config.toml
num_hidden_layers = 12
hidden_size = 192
num_attention_heads = 4
num_key_value_heads = 4
head_dim = 64
intermediate_size = 768
vocab_size = 8192
hidden_act = "squared_relu"
norm = "rmsnorm"
norm_place = "pre"
norm_eps = 1e-05
positions = "alibi"
qk_norm = true
attn_scale = 0.186
bias = "qkv"
tie_word_embeddings = false
parallel_block = false
extras = ["local attention windows", "a norm inside the MLP", "value embeddings", "hashed n-gram embeddings", "a smear gate", "an embedding shortcut", "norms scaled by depth", "capped logits"]
init = "uniform"
init_std_qkv = 0.0247
init_std_o = 0.00503
init_std_up = 0.0247
init_std_down = 0.00503
init_out_by_depth = true
optimizer = "muon_variant"
learning_rate = 0.00874
beta1 = 0.95
weight_decay = 0.012
lr_head = 0.00396
max_grad_norm = 1.0
warmup_steps = 0
schedule = "wsd"
decay_fraction = 0.769
decay_shape = "linear"
final_lr_fraction = 0.0
batch_tokens = [8192, 16384, 24576]
max_seq_len = 512
doc_mask = true
train_tokens = 135100000
max_steps = 8653
dataset = "wikipedia_en"
Each number is 128 + 24 x the weight over its row's rms, rounded and kept within 0 to 255. Layers, rows and columns count from 0. Numbers have three digits each. The size before them is the row's rms in percent of the matrix's.

# layer 9 attention key, 256x192, rms 0.166, rows 0-213, columns 0-63
087:138127140127128117154112171104157153138112133072152112062115096135133124165122111133134112097121128094127156134201157104120101154184151119118140126137152111137093133149137119116139114136161138
110:124178149144158117119124161159129121114137077119136106118117127150164152134091092123121130139092127088155098114133108122125100070096120150174120110150159122125144107148074122157151135143146079
119:116127106110065142152130106139114119097114132149172132116161144105098121125117110142120113118154159145112163109114135095172134173164136107159138151158140126105168137126144125066106115121158111
096:148148108152159073127125163118128101172114137141115129102109134155087126094107142144138090141180130112111099119140124151106091131117094116125157137098105095108104099111096115133164091114143135
106:144149113083120114157096109116152080119081094115117112143093162145106122146106136066145104132093145112152153131098092122108099081103124133134075129141141152110103088150144095162143125105110115
101:116154134136089077152131118111146072164074095101126092157136121084134113160132122161108111080117112133096100105142124105104121133170148148143164137126104092127136095103121138091154116163154165
113:145149105121185115137138157131165170116156123105123182122167184125102126108106128104127127146114095133156125128114122151124180102097141137133096108114131140143156146150151120161109111127177151
114:151133105154162132128115135155145131155117098148116116161148133149180154127117156118138136138086105104139104129129127111103123115088133103100137128148118085145104167124150118147079152125120129
098:111186151152137118098109113139161091150108115116128109145141123109108098181145107102122132143109112143091200110143148117079077164119097132142140135096116124117164116167176127133102147171091122
104:102143148096105127123112155147101097116127105127118127121156168107154151150145147167106151075104164134129147115147158104137102125132143140117189133104124094119113118083134139095175131136095093
106:113178117168133176102126121120089130131123070137078106125104123184133126141095123124134125148136127136132105146115150132146088108123096133112129137121130132100107140131113106152129122108115129
101:153117171092108184105134115152123114137144084145143117131143127149128133101111089160118106104140137137069124132126091124121142077103135137159099149115113104137161145154101119140097132107103119
102:111104093115075146158086126139133159143126170110175143121102139146126146134128133126129177094120118156189109092140112107196141135112139127137113164157089129130147157120134102132101122141099152
103:090181148123093156111124082187158100116088153152166111118134125157084083165149109113113171139095161111120132129117089110091091104166177099107095153178116163172116113089130114133120132140133117
093:140130121075185149158133115135155168167159125132134105108136130125123151108069116089119166098173165140128176126116144098137155156123130117149106106068159151112168104141101089084121118111137124
098:144167180106084152123124114126131118103159086166124102115158110094134130083109095106099139135132121101125109114101137084143123162121110111173171124141099104161156093128110135137150178179137161
097:155130107138144129121121130116132126122077132139114182133160113123114156121146110117143144152113170099121135092127109103120141105148085118102124140138124129138123126125097149114186130165120171
102:135149138074071133075101107146087127100116161110146122122135141103109143157119105173088124128162157167127137090121105106139101163144095166162140152140116090168111136094117169085115159137133141
090:120190122092134137140144164158125062114120105109144117172168158108138130143091107132112128127132097128104079093148127113070138106112092151119107133149133070104146168138099143174168138100130143
086:131113129115113143103113138059099154088085178101138122114103136134115115130150132101149123141104111113169103119090105142110096123104151129110144116142080088121151160102139172139106115136081133
095:120078133072111149139164109122069150113093180146138146089113135136109133167103134125122101098120170142129114125116180135141136126125128086152110128123127123148133142121107181136132113148123145
105:152135103131104147133161169128110137115139114167096128121152111130132157128137115131133113119084146143058145123134144172092148146140122140124144124095154107135112119107107130095114105127093112
082:083141122178108159140120164131139153112130120116134134082102108152134083129114127097116128126125155119179081110183133090178119146117106119123114104152093112135158110149123169090149105172122117
103:173140121148156145128154149161132152108126112049108128098128096156164141138102140111121156135148099106151103126143137111105138067106130096152088117136103145106103136139143098130129146133088133
091:134144115076098122118152116161132142152152105092143089135113122100133173099162109119181130155136170119115118156146119100130078177140147123141141116162134138160120089131104135081170097121162121
097:140124133077100124154132110148159117110114125134131183139142120122100132136198082090088137137159173133131143126161166114136125127133119156131125104193122164155160112126084147113132194135161138
089:125117116139174125155144132154133151142164121131141151112107115120113101115154146125127138137119093093124133146149130159121091106108176102161166122114114181140123131139145159130176085146159117
086:141117108105119121113130098145115154115112135158085159132144124126147147139176071126123147134143161155146150108110153143125120154160094147142079105168167127140127091097109111123135078120078133
099:148135149132140146098141116160130104102149165118095119124152133124148119176132135096134150132086094135160134095141121166109192140160148082083111102147108135113133120124100157111090139127105138
099:141154142125114147139141138115157144114136123147143142143128156137063154181123099102114076103134143145166115157104155104076134123108129082098135112152137118140086103126107135151098115190116186
101:152115122082132148179087120082143094150161111121112130115104137174151154148131118159091101104132142123119138123138135120139154123104189107111108107134121117115158095106082124155178124149140148
092:149146114097149151115122121109102131147113165174133147105122111135134088131163162135127152137099136100141147130124157083122083122124098147137079146084118104144141130101114131120138132127128137
096:097088115112108113129088093128070159118129184143129112119143134121133113098150107137182123096156155137157153137134140157145149172136140118123124138106165173115190150105153130142190082149115151
087:076118129107086140137185101097124102112167109138097110122109145147102067074164127146138115120154131171087136179139152132126131138122080186136137097144129125170106109161099135099116104139130132
098:132157105149106164124117137146101142158098083124179154131122128176081149110160130137119128105104146141150142125142146078140114143141109136148116142156184107166155111105096143121149167135130153
108:135155153131101100136130119090130146116159148173118136114192137095102091138088135156145121188116124117114080122128155143139130159105085118172128148099111141112084145150131102122135088118120130
106:131152128132131123114090155069074155113112168154118152120091132129185096119168118121160147182106100120103142106126129154156108143123147091139138124083116127150118126099144157142145140134109133
106:082077154120122080108111100140147163090136104121160099139117095112090150063138124105165149161134117143103159116070121121165115152096157145102102115134098129163147125152083136129139162130145086
105:080143122093087099125135184067140133161138137141145118150102106103119101070157135169121123144148104111178108124171106132168118141120113149167138113106134149100139138100156161089135142107152116
098:156133158127136119133113106141183132083197145083091142108122153147136133131117148119191121120113058086193062120109134093096133150074130096108100139096123098100118137132153172134124107147155107
108:128131142148155104110125112141160150099132152137076160104136093138137145089147122125095162149119111111124125108142133141150101142126110106185158131143121141085108106139107159164132108111118175
089:136139151143164136118159136130136125110134077074096129128122115133144102121117146104122104166128105121149159146084110189100147107119136101149169115134074179136079130100144111154149128134150098
095:139097126129099152125118121113120087136098119134164135152107135137108155130117141150135086143139129164091101090147091101154101109097134119084162130104136153156133113131105154111126109103085126
086:156131150139173133123162133131140152184167108128156096104097149140105122126155120133140093127117108125158125135133111151133121129130172089152195150149109125142165118121152114144118114116126142
116:156159137115168147121171138147113124132186139104100133115174125149127124115071165167153127132144075155146094164105100132111126114091102166121113097143111151144115112148162126149140105121121148
104:111117110143149122106123147125155124149093151151112140120120120117137136097140170107142119137088113146155115077089121142081134128123146131083137118138104141137139130125151134149102122122093128
098:143148140157163121162086113106090104142090197135119136141110121128127174169110144092119128076106086111112097131163108124112126112148117088129115165128109095097121153097114130131085115155092101
101:147133099139134143118121137119111150166127194148164146130099151084127111126153104124166163157099157115123171151192160172125139153157133140128165108083105126116136138107116156109144097122156145
102:142095134102079138190133118162111118138117074108145140142116159080101132115128139134127121148180125135158112137143119095133124100143130157136135135131109155145135087142097151139170126131129118
101:216153132085134136109119135111135062152111114145132083144122158149161085139084159143120134101106111087104079071113135080102121160107140121133104126097120064145148130182170112133094099127123133
095:157162132144126181108111167093063124115135143141150137108154148120137111087160152162148151129176111119098123123143123128126123157079107141079133098140124114141108133130148111160127099135118122
088:103157112133154096090128163143128139116118138126107132126077136118101166112151141095152094125109162154127137133123150141109130086121159145093119095124142138130138082118150142126143114133109127
096:156138119134101122096102136111101198109110141162132124126183141124131105131102098131106099153119083117093118147138121150135162148151128135124125147152140122089122118149163118143154120133127114
092:128057145132090134117152131140119115117167117116123140163108117086151107092129170108136130074171109170111118122101103120137144140114112134148106105060108142173146123124106135154171101153138106
106:108129119062092146166122148144104082145113082168126102163148123085104129148126089150078135102153144141106138111137129107129104166149131160153143135146080117106173099149133122090180157149175105
099:135119173124106117172104109138150111139112147120148126135168133083110125093087134121083151150126144147141099115123134115141122145156147115128144139149103144133165169160149109127129126112159151
090:114174113129124106121095116113113121153121102122139111145168189136105077112170096182148096136146153143066132156149116108153105119120142160162129132138143091108120115120149116106155137112130133
096:116133123147103133149096128126085119144136075112181132115158131122150142118125134085088128104132154138119139120126134161179113122131108174156100148087154102131145138134127130112127116125121158
095:100090104124140163095134100097141128098158156143084097130132104114131142125176122169135156096146061138094135108114115125157153122179132144110152125118134115159132113092135126117155097122117161
095:102178088151114143110139073159151135112107110155164086127099116097126163090168087122116126136156127141077159133142142110155082131145145111091167164102164150106124132131134134091135150123130157
110:103074143069139110128128102144105120113162149107125129127171109161154152143108104062078105114140119106120134147117141147100166117128113068138173098136107164088135152149111141124081100133145144
101:117131113132119136144161151098099168133156148154167149111120133135090167088137127123139149137131128094093137127087158127128121137120153117127144127151117141102146135101102180131143158133122142
085:140122133116113116105070137123149175129122105105135152149094142144126097089122140135148155100069130122129131115088125164130195141128159141088144103113114166144120155159145100133173111099158131
101:113116128138128142140108134100118108168131179052071136148113141134146193110158142114101160164112138173164114152164114151131152103144162168123099122145103170176165132137135149125118119117157127
095:113142160136088153130111128160118120080110148159118149114089145153160165159130159113147131142122084096112146112136121156140155133141086141083121126102106140072127125118160144113154140158103136
094:125113120109149128099123095120148097153132137175115152092141156135082103100148113130149164137094141177068139118109127107107151158121132136123098113123134158151112135123122099135124081132131119
102:123150164097105089138113152146106126121132161119103172157134131092126119130106145120164151130097107139131072136147143094139107110121100115132154126114106135104164136099144132128152108110054105
101:148147131122108119137138126158145130087115176086123148148137129099125100149157114078102136125093111147131129135125117151126149089152183118124086137106140158157114132158105100079112156092127105
105:124112142130129132128095122127148168125113072104126152125146155117109146149166109120184142145143141174116087141129124122145135145077123176116156109096141126181091110130105120093131139114121092
096:129100116148103129138137105127113126117164129110157092149132122089121141132121100131113115122174179165068114142104129121137145120104115110120096126104122148123126188142116131132086152083106101
090:113069091141112149110133146151138141144127114107143122135126141163181103162111133126091136087132101087149092128116158129133172152121141116116139147148158100156105139123157109094175126108138078
099:098168101070104130110136096141148100107109108143095143172115123107135141176140131102137135157090123153139160142138116147142075154137172124113139072126183161125092140136112151118121137085094126
103:155104149114079155081092083133131125150095086123130085122113143112120139122084149145155132146114107136099154144126153147101109076136150134172119057102130123135096132107121131128109101145149158
106:139134124128109119157140145145077163157105118134107143077123120123082093116094142137104136122148122136155175108146134150113126099101153137150106105148118169149129128131105114108147060146161156
091:124147159182144133143141154142127145095093091172109122090132125140131181096162141102113130162117113113059111144126122099131123148115101120132134114141129164129122143119137084141160147128160101
109:144095146111136129125118136145134124174137165173121161117112177168134141172167144131112147138124102109120168161113115167068132094133121114146122168113054132136153140111147117136114125080148102
104:093094129154126109116156175135100141107146145107104110153102137167095169128167145100148155158121118125144176112112117159093134085143140151101105142134128160152123140118121124121148160178120136
108:076135125130091131082124149111135108146140101116108122147122198157114105126127118100111157159138157140134110172125104125104121097122102143130165140151145184093146177078142085120124168132145172
115:148191141096144126115097142159115143180150108140150143147135143159150140097170120167110134153126140107154092123112137113142164134097126145153116146080113071084148181171152160150094123106117119
101:134100081128127111149114107118130140106117105134117145128172164095108137088200128127156151122158135139189123099184147138143162176120097136163134115190123097161104125108136163073136147139148098
106:127107126119152128125148138132134150111127110132076129154087131144124142177128145128063121146119153047146131113098140176120128107140153138136121130146092121150148140117140086133122112121131141
097:139106171142140133172163118188163144200159131144137110130161112175113134166117136167107141156160133116083130124100132120116147123096126147112109185141147079137132132126146177144148156121108102
109:094110132152121171121116119126136140103142113131107115121116118136152131133163190103116136130136121152158110118144086158091125131107106108115137075153120158134110152114133097135121115157116110
102:170124124097169169113132122144123137102131138159146157164171106104132171128118185077113122150101076119128104157171121100072116126119127169120146160135139097155136099156124132144133135090121084
095:105116088104105113111152130090142147121133137086124138114163094113134122092114104136098085114129127163158146105116173128089184117139142147094136123091152130154106133110128128151181121115114144
099:175169144094157105105105125105077115122115105156127193134149162132131125159135120104129122128158135169116123095124106105126134126143128131124167117156155128105120108155156151162135121171107145
105:121112160155125114125145163147093111085067116126125084156127145114114133094117117158138154090110142122091167116102103153123173099132129117118131089172158115109148102153109156148083122137126098
105:142149157136127151114112140130111172116108124121117141127147155113094109097142108169107085121135161143075131124146139110194114167090144130162151106114125096137108104130110181095164148116122134
102:161107118179080133122096154120110116081135186165146112163163118093139144108078114117121132084156098152091098090162124140119142146136134116111111131119136069152110143142093135123119103121091070
099:140089085147126127110134092142115090116106111129106130150152108098112146159122133118086124151096138107150105132114099135101154111167118089107143125145108174073180100111121159151144116152136138
093:114108137135169147152134119148073117118173137130137172101134113129133077144144115131130087135098128097129184124161127198122137119132165120148131142125157129096157130118110116101095084149126136
107:130146154088114119180154106138123131097130102092111126093139146134127127122130110162135145143151058121095126133124114115142131085125072110122099107107141138138141086120121133162095084098111137
094:111118151097138150153182187156095178150157158111125149121094138133122116098100135084155144145095093126092139153136125145158127093145140108145123105162130074143132077122109137110076125131097112
105:173131118104083108172162113100142116078120142132123127106125152118114087136108119108147154106099158138122104129131123124095138145160172120115140144112119102129133128150140141080120159166144127
104:122147145122108096165125100129114146109095117101155108141174152122162065125126139103142131115145123102144107137169102103101128168142118148092173117183148090078137145145159132117141130140129115
100:150119125123171178150139166114083124110147149168126127109149089182170141126125135155125098087158105079128135114131154111157132143070095108113138157112104105133133101115127161156119145128142118
100:138109112142079112099098128138159129135090120124125168158122142110109113078138089092158110134092167133113109130147125154121148088120123149127147094108145129189138151120105149150115191134104185
103:068110136149085137083139094150129126117121142133159120152122104157121123071126124111120146120159133150146125134109121150124151123139123120128127150123085108099079097114133118101130116066138095
101:137095161141126132111087121155151083102101138096128136141124190162130156144137106134130164117114129174159151148144079150149080093124111113160150091135098098104134087116117151113090149103140152
103:089107105127135113108150104159139137149123120113126084115173109151097107118093083135165132115090133162149116126093105139108168127148139125120156115105084127088094089135073148108101135136144128
103:117121119089100121153109129091091100115099103115136111177110174128088126114121115121124107163140141139149102158138098119113115158105110126132131101156133123179097143101089077104138137149134134
097:137116143163165085120092130141132104166116129118110125144153120111109100139134107152091124125111128116165130123122145133089188128122117132171096126124107146082096111139138158146215107111136147
097:138091115217161117120136132148147130115152149109130119114122085155179127109080133122120085094171130141127132121125143127122159113104151074153150135115129131112147110107149095113132079091093079
102:135156159141130175116093138086103113182150146108121128120152131146134136108105114167095104151093155105174130131101144141116150127116126094115158160131104143155143117155174149152119111136138111
088:140113138101114127120147106105150097139147130145116097150121102138147103140141146163129118132127163126102174172159113133131151087143123111121103168174130149143087181099106077141085146131086137
095:160156150095129157140090149127103100125136119138140132155159177149127149122145111130091100120153162145154120130145175099140113128131119131130129130123131117162174126109144114153146139115156134
104:088102076170152125118094088131114126092140106166136100130126125101116141110098133086131116138143162105093151121159099171144098156132132125204175149128155104104131112096105142110159167149149153
102:109111155145122129125095136114143153136092128145120144130099162092123115090143150137104149176135144100142124124150122153113082127139154127137142117160143109126117138140142147114119138113153131
102:154116132107131169104130119121112147135123122173126132124093140140144132160119145126106146126160132143108142114091102123100142102107163142108140108119077197120114128124150119147117166135100105
097:175135110134162167111125108128101090158129112113140104111153141112131159086104112105126099135123139112081132145136160091117149124139121133115123107113136168152114119118154102115127146129122140
100:113109100143126156136131155142120134153162153160168132094148117166164114110095139130113107131146114108155125172134137151117170157148148128154133152122118108173154149130147121171165087076103132
103:151150127119134135111135166115106146133127106162099147139086145155161132118106163147155101132103139141156157120125111087133141138103124135125127117107114166145109120099141109124138086148122105
100:112160118176148142156154160177100139166110117172135124131097142104131136100123135143124205144135126082119092090142177121157140105134137145128141109110096075106112081122133166145132109132117104
110:148138089144070143120104071125105133085071125176098108107094154127122134130143137143153152107110161166109136114145129111096171121151137140128126145121111175171107105139088130089154150150128143
100:077113171127107102101102117176116178141125134175102099104118101120124136150123098129107125133143132123166104159105127144147119113114125094108069096082126154142105148129132149150171096112182129
099:143135128139125147134142124109139138141115176110127144085114141119121168090110145118131143150127117135109134124125156128094156147156117145121115106159189120120141130125071115100130136146123123
094:084148145163135134145141151084122119123149107120127124118136131146116091140137094091108105126120152122131076159115121132143136140118109084138138140170125151177161113133156136156151131152100143
086:153179126105155181115171161105151136116138137088138143121129140124144076113098111159149131156162175140155154111138180136142154154111086142135120121130112131142167129094112157119142136124154150
100:131174107169146099137103114140134145130148141173102114096132143193136102172085116105126143107120123125107136155079157150087129122129111125130060160122111171146186123157144082120116136146126173
100:121076103133080143120126109086129134107084143149118135101166112103082172103131124123156140158114176141094137113111144141117125154113120166160141108132104172114104131122164102084104156096129143
099:143101141128116130174144099146113125146156125114070097110169142089158138114090102107085191120116172128107129122177131126088143098115116155131103103104149129106132120158127091090084156139096142
102:111113118149132102121147122104165149156102147094171137161097161105126145125112121074081122134116129127180195149108083159101138107162153126169120114118140138125125111151148101093120150098163090
107:150120133125088158118111095125135110123079072132092125099106144099128152120075134123141102095116140165130123126128089148124155139107131091121136075136124143135107086118132149120151111161151139
099:105133134127129154130117105110082132132150144143069099089113114136142118171139156121141139124113130138126128129110142115111132096158089109131114139152161124153112087125154128109110113146074141
094:094158180125130151129121207164125097166136129123114107100145116105113111149153151137139118157144128137107093128117117107142108096132103129129079123099104168137118139137071103122136127097110158
099:140150113095186080128112127171107142157141164098095134118149138142111118139137124097140133159134164114133152137125126099158104125118188092103123102115132097148154141147126098111128084099114137
098:128140167121134111124145099110130107180181098130131149123095071159170151160115131169089122116165106119117130125108094109099145088151092130125122148120146131131116113154134173147072130140143134
103:139122136102119136106095094146147070121131089142159074142127132138152137121104152151128135117129122132141129152102163116136139134125049114105098160130126100129108134141139135141145170094099089
098:164111129123124115141142083154141149119084108142126136108094143159141120172126136116123143138141114098123126070144133189136143092104145124146173154129128154149127149123144128107106154097155116
087:147154152115106136160128158126111147150087143156141094105133121165118158129107109134138119139139094130157102150133099111107118119130125143130075151114084132115134144127126112123133133139142136
099:156115169109160161130136091132160158101177147096135137130107151134144098128158150082137167172123136143094116114082078170118118128089083111132128120112128123082143123120188121168115091103097132
097:130158132158122102108143143114131115153127135107107120175093121144134120170143140133121131169111105135202155162099106134126138121136149097132148138128122158149120120147110144130071153140192140
103:146148138127122138113137136173137158101127166106147101097137129127186115160148134100177119134117098101118102134151104086099078109105068163125131134141135123109130130142117169155125125123122123
096:128115093151135154131071140115119169114173098177110126103166101137139208098168160115090135096092097105113155136146091094145152121125149145120108178136124097111133110103105155135156129139134147
090:120155129185145145122105151141086087118159132151142146106175097095119101107132142166106114118109116134143143140105108171093150121146126137111137127139182118148146111121106112143120166148131148
103:128096153157121137137117106107101135115150126089111140115078129151109100152102135166119142148117129160138168108086133139129127121159113108133117162148129113152118124116169135133140111144147157
094:129101129165168103112134144080154136139141101144114129161153112141099163131172123148146131158098132176133130116113136150143119102120123114137152166165128138156136165141119121146098111096124114
098:121104137135107153179113149107142118157140113143136137132127146103100116105162138144121107187122160153185110119135163146124127122122149153077147105119124106113099154129092133157104104127160087
099:117134125134103109148153079107108117155132113110111155140119162092099156111117113118148148158130159129141118095112064142135167165156115145110143125142108093095152073180078139132135135125098173
108:152108112158142139100132166136129147118131129164119143103142110144101137173129146090146132121104107124070086124112135121147130139137126141154134133118139126180131075124157128077169141156132175
092:131133108103127155141174130152135102090127137173127094162143099111138124146150146093116146153183128113119125161082129180125077116108156115104123137136191164128120145116110104141105140121075076
101:100144106135123154130123058157101139154116115139147112106147137162132090119135131142151161140085108139116100105156084167120137123143129083132107119129095107061154153099145158117151115139105168
101:095134114120109128139145168129103158139146139170114123130083123164134118128129137154147078160133102104156127157101119134133079139193137139102114102129099119081107140110120138106095127124113075
096:088091092094121156123136140085146139140114067141151126111141143168112096101156115124146138126130134137141119151126093169075122162144111094125159108134130160119134144101123082149090125139136128
097:108117131133115110114159185113089139106137124158176124133127161112136152141153126112117148139074104095106128146104142135132143154127134103096112129144119092119117100155135100113113206092091151
097:140108111139132119072132133123104158157128153110150129109105112113179128115109193091128185146133094165120104140128117140143137122156132124183187115143122131130120101137122152110115090103109106
093:099126157131103159141120171111142134104149066149121138115111102152112121151132150125110118101122121119117137083129116098158115102164084166139153140157147084149107169094134174117144077132145112
102:092114112114136116151144118136133140161130119142127141161125131095106099103213190176129123097078108137108148168158116120100116117125135113066133136151132119144139132165122118135127151109157140
094:168115147119131157180160170144106136094087146102117129132147125136119168134133132165152071120118111086132130100147097165119130165142126116118141146078148125150114139066171102125108119132132099
089:110074122143113127134110142118126143119146111180100116134106145129127104151191146140114132140141140154169137126135120124124133120093099112097116129119137143115114173133118128150077115130101157
090:103131141131104102104143113152158155122119119128115086129129093141109157159126132137161112095131126099143176140148113138092126150073143137196091177143164135134115126178109102160155116171096133
096:132148155087091118116111116125102121107136144165133114106153120120145123114083134149130119124180126134150098085107113163127072137117136150114122110137132163155138140124144084117115092152138122
103:106134113167146154096127175122125106150115167112127137126122131153140116118116160133117104100134113140109100123143064076149113117133149140157156089179133107150110184096132138145129111120127179
108:090087100131095129154163115120135151165088090101176125146075135039108157096156129125142146145132134119105127123128139101140124132128151134129143137158155115115127142094111134112120125132160086
104:115110183110111129142160137067111103104182169144094148155143142143175131135164125131147118143141118126133131094117165161135085131143132129147116118101098136176152109095134138067102121110128127
101:119098083125142125073113154126133123129162114136168122148134128143130138139132138148120154115203150107125092106150147119126164125137166158085125132158150149099145163096092150151151169128115166
097:124090133107174097151153144125131118101165141136126118079119101132152130128086117144145120104161145119146139131191143122095131124087125089168130186121104172127142121136136086126124101148143175
095:157146107134130172153111127149120132139148161081131137110107116126142114140143140100111126136158103165166126164170100109150140116104138111165093109116167167132134094069097130110115086098132131
098:140128121134110105138158098123115145146132158090110123155162087133098160141130185137118111097163175137080109119082125159108140147147172143126123135107132147088120126177132124116162146132134107
099:130121145129118121103124113154169118132126137152180131122071156127146116108136119162130141173119150129174117159122144105116135125115137106124082123117141130160125103165137099124094162103100148
106:154123164145133137163148131130128124143150115120129118103108112135148135149199169083146135139122100115114147115126098128154109095135140116078118123174140151144128139055116143115118123120156102
097:103139134134119109117170171146147121158139127106107115124082139090102115123129151138149102166121133153147097157106152159141089137109156142125127117161120165132107114137152126132189143108140111
093:075105167144116119068103138066130145141132165148125136172109084159125120091122145144122117160132149177116129098140132125137133099160132126114150105125091100120182144085130103128160147104146120
108:097146118105142087165137093132110136116149124143107119178146103105101152118127134100128107167149100150160135124086143155112124158111116110136113141085119118124142115149108097118145139135123100
105:128140137088134146132093148146077127122172114117121126153168152122154144128106139138105132101130148143112150172132108138112163155138120155131124136118105090163088083107100124120118095138150124
103:148129091137167096114151124146115143115104157083125120136152091092169147165143142105123130132128166107134135154136118139086094144098123120130176145123194149151128143099133115113133162156161133
095:109116128131135130134133140146140133120148122132106104141151160095158164100151135132109128098142104133106154126064128130143135157111131086154101075138120108084147148098092113140093138085139151
107:095124139098121111121144133110134087106155104134124129109144120137135113122104136136115138140131151149182108138147157116163138142093137078122111106093119144143109088155104102083168152156145163
099:130115085166151148095144095129135137116143112149175163100113128141131142136119149126152113128169110123142103136124090133134131129150135144142141143127110134155155117115122100130130076117162137
090:143082143135134136137165128111108067132192113089093112146128127133134152111126158152109105107153140092154151095142132134105096148124131181152126165159168157107099158150113105104075107133095164
103:104124105080110134110115150119141109135124113105102146133119100141121108145146132145133140131138151089153144137103146122153117125114132159097146111101108104143152091076176167120166136120107117
092:151091121105086131087121138111136128128106108110146126140086146146159186136102166108108134131166117132162157108104191138162097128094122146098118127078109140101119162117140118150103102068123137
099:092148102096150108129105081136134132135134125139111134133114076146135093152104093107132146140147143136153130114126129103136143108185130113155110106119137105122151116130116079132175156169128123
098:136131152131102137093122110130161120160136152128123117154099172152094149116159155130154125119139127120116136109168109132082132133102112129172163124178163115095111152097119092114153122141159137
099:123092146122118119130113169125117136120152118111154134154148134141166118103107134142133125076103132204113143101153117139119172112161144132120155119136128135104108138169098113133157169111147189
100:149144115121118123114158136149149107120134138087164106107146138086127132121158143104151080131099143137140108143161087087118132108138141121111129112170181096157155131136153124119133130113146121
094:133084127161118125116150113155160099152168107117134097143149115169125110109146125126143146191085115146149122137146134144117097107096152113109163120131152130124116123084129168143118115106123075
104:114082182159156133104144133121114126124102110068150120123153107140135158138157141119104140117187091113080143140126104151130084129136131129177107117115143101114108086085146194106175155158167102
102:088133112099113103146115156119112149124170144143161124125118091154119132110109137177154127123136139110120135136125155102087135143130123100129134087161161123151137117155143083144138136100104129
104:143140147194127111150151105087107116158170143179078106097151138084105125083116107136149120136124152115171118120091096169152149164141100161143137124080132114161080125119124139122160108162082111
100:097152149127124128132094135109156163091167148117168108153147109079138134136147127105091117115139100149147125155131117092132059169142112134138133108124114111163154173132107134155147116079160098
096:086148161173147137123142126141096131137128117099120141116137161136141144127139142110128138120110165146152137118169140121182157104145122091107146117149188163090159112146146154106135138124134144
102:123154130133116093149125102105131154167156124174145114070119115118143127152136173082145144125082134155100099061124122216108180160142130089120140144154140110117148125167142099098175137126097132
115:133113114159100122123136126147145120144092124125106124126087135131122139084125177130116152194116138113119133099078088133128100101146107168128143114171122111126113109116104149092146074082120143
101:144110114165134174147089122081142152098164118120120145112107080148147181122126140118124142110136140142103121095086142057141100098126128067152147129107126147137108104123133101130163099157136128
087:102122124153065118103102107155138127146189110125145092132146147157146150149103128124111087127154109149124111089106143116160086117132113120137127104147155131112119138133109135155134148082095113
100:126124141120143115131123151132136101126118129173145146107142120168137131147159098098113160117110090159130133133124146133101140080118154127071148106157088179124115123130135111116132161128125120
099:144121113135096200082138094131105117106153188142137145165102111092140117194150144128119123133122134112116138121100106155166152152114127173147132136156165131175135128116166103157126165132120151
103:097116141127109156138110126115136138087152114174140128154140141141112157118107150130102140146125152143164137124130150160099142123159097109126137100137169125081144151122113113147180126133091128
098:127144129128114184101112159111121081113114118106127118114130138135079140094173147137150158091136149117122147118148082120116154145141142122169132135116131129178131149129140188087074105094128139
108:127135172128135079146134111109155161142100138096160166121139137119183177082132117143109128133131095112126151153111143154153104126085148115143116136085086095121138126141119130130136126131179128
098:121123114158141084147113118120126137119115096101097116127170135122129124140116106081126115103134157165116153110150142135153146170127146176135109115153177130105114132142090116170167140118087121
100:105153109127133126097139185118107113106149116106156129130116093093095150103088110147116125143123124110152152127156146077133114100155107141128134121142140087194147163130121145117099147160169128
093:131123146150114159126121129137169124143122102150142134142074116099074113115143102141129125075122154103158120154156120097118127140097104134175128136132149151105151127083090110109156135146153151
102:130096138115087122103135114154122158144120133194147124127134145158112098114104126128129138132114119155103138147121139120107153121125112129082133161162094142134088117151138116127122124144086163
108:139134122132139153134118170097145125115156174155105134117171141109096149091116097123103130152143109148109167108121131127131129185134138122134163080079130115134118126133110140073117148135139079
093:142126105107115101144153138118107116152119164097108152098103104123162127120144122099157139127142077132109146164095122123148080140083122065104132115122093149149124162111120126138105133146148121
103:130132124159144108118059162139102139084155155144105149111117113163128159138079124136128153075119133142125140142131145120166161130109159131139069141096096112104122120162098122136156155149143170
104:125168165140138087117117161098167170122152111148116145100142082132149110116133134169142182129141142137124120125131139073131099121150127151138101101148091143142133155166110189124160154106103144
109:113134146148135119125127118120115160109141116149123136098109156125120129141148137140153127137091130138156132168156139116124156123127155143101137163112134105116161117124144127130166159095120123
101:088141119177136142120149159118149116125127105093133136152143162100125153123173122126124151102117130145117139131159123114131167144116144124134154133092111151135131157126129124111129148119108106
108:119169189134191122162152141151154144142136123107127146119085091150154111094140096114142131168093103134149085134110132150117125103113136155093170133120124087170105136124100115080134103131139090
100:082130127143103153155162175136137120156103093079155149098066112107128166176099112118143134142108087151102087118099130138158126109131109170144124113181135149115127127102120073092177157106128133
113:135126145168181079109104121135146171131122184125135132143144128165136154109139133104155123106136112129082142136162147126152128112132165119105104105109130117156090141103089114117159133145157137
102:132127119123103106148100127123112182122147109110111094094160123105137122104133103138137100114127143161156101116152120183118094145108149157155171148106123101176167150115154119122138126147171112
097:135147134130120123142146109136154139122076098137089123070132163092097155128172125143115152180120141118165131122123126170090120137169140154135159123176131117123112081096120176135136117169158137
104:110111157128139125127186120126119096113159117183124161130114139147102155143125153111154130106142132101108098139098107134126105190120127125181139139125143105127121138143129110102123133179127093
110:119107141166127130154146087139101072103136103139130130111188122129126139076127127088122137122110055127091119139108083167142142155101114126130158141103076100109114147121133085121138130168121123
100:134136140127150189134106158143097141170108118123125167092109102074188127158111151128144143172065116150128137127122115157149132087121114119109108098138116095154126114116105162119153124102087130
102:129109109116151110157131148137098150114124148118159096094122143138150184124102165115112139075132143141110107107121130116131146142137104137170138172126148155112162143133116117141190125133124146
096:099119125150130109078125196149151120119155149118157130144146138148096115148137135117104124110127124138149127119140120093184152129127131131119122122148157135099141158084173091127133153096125159
091:121123121188187108090097166126115116138137146093138097128163119088108109116116154125134131092100105125078138160120093158089167156155156149117151113163121134153127154098084105113116139136147136
107:152158122120121095148142132153110114153134140127161141109097128145106140111139110101100183140080126136143145127162128159121132099084111140126100165139093140132133130163159103185110147124144137
094:121131116153123102150120164134086119135165162111119121167118133084117156176143137107095152139105162174121107182112109147123142166133133083146112139155139115171142081146149142095155131148129139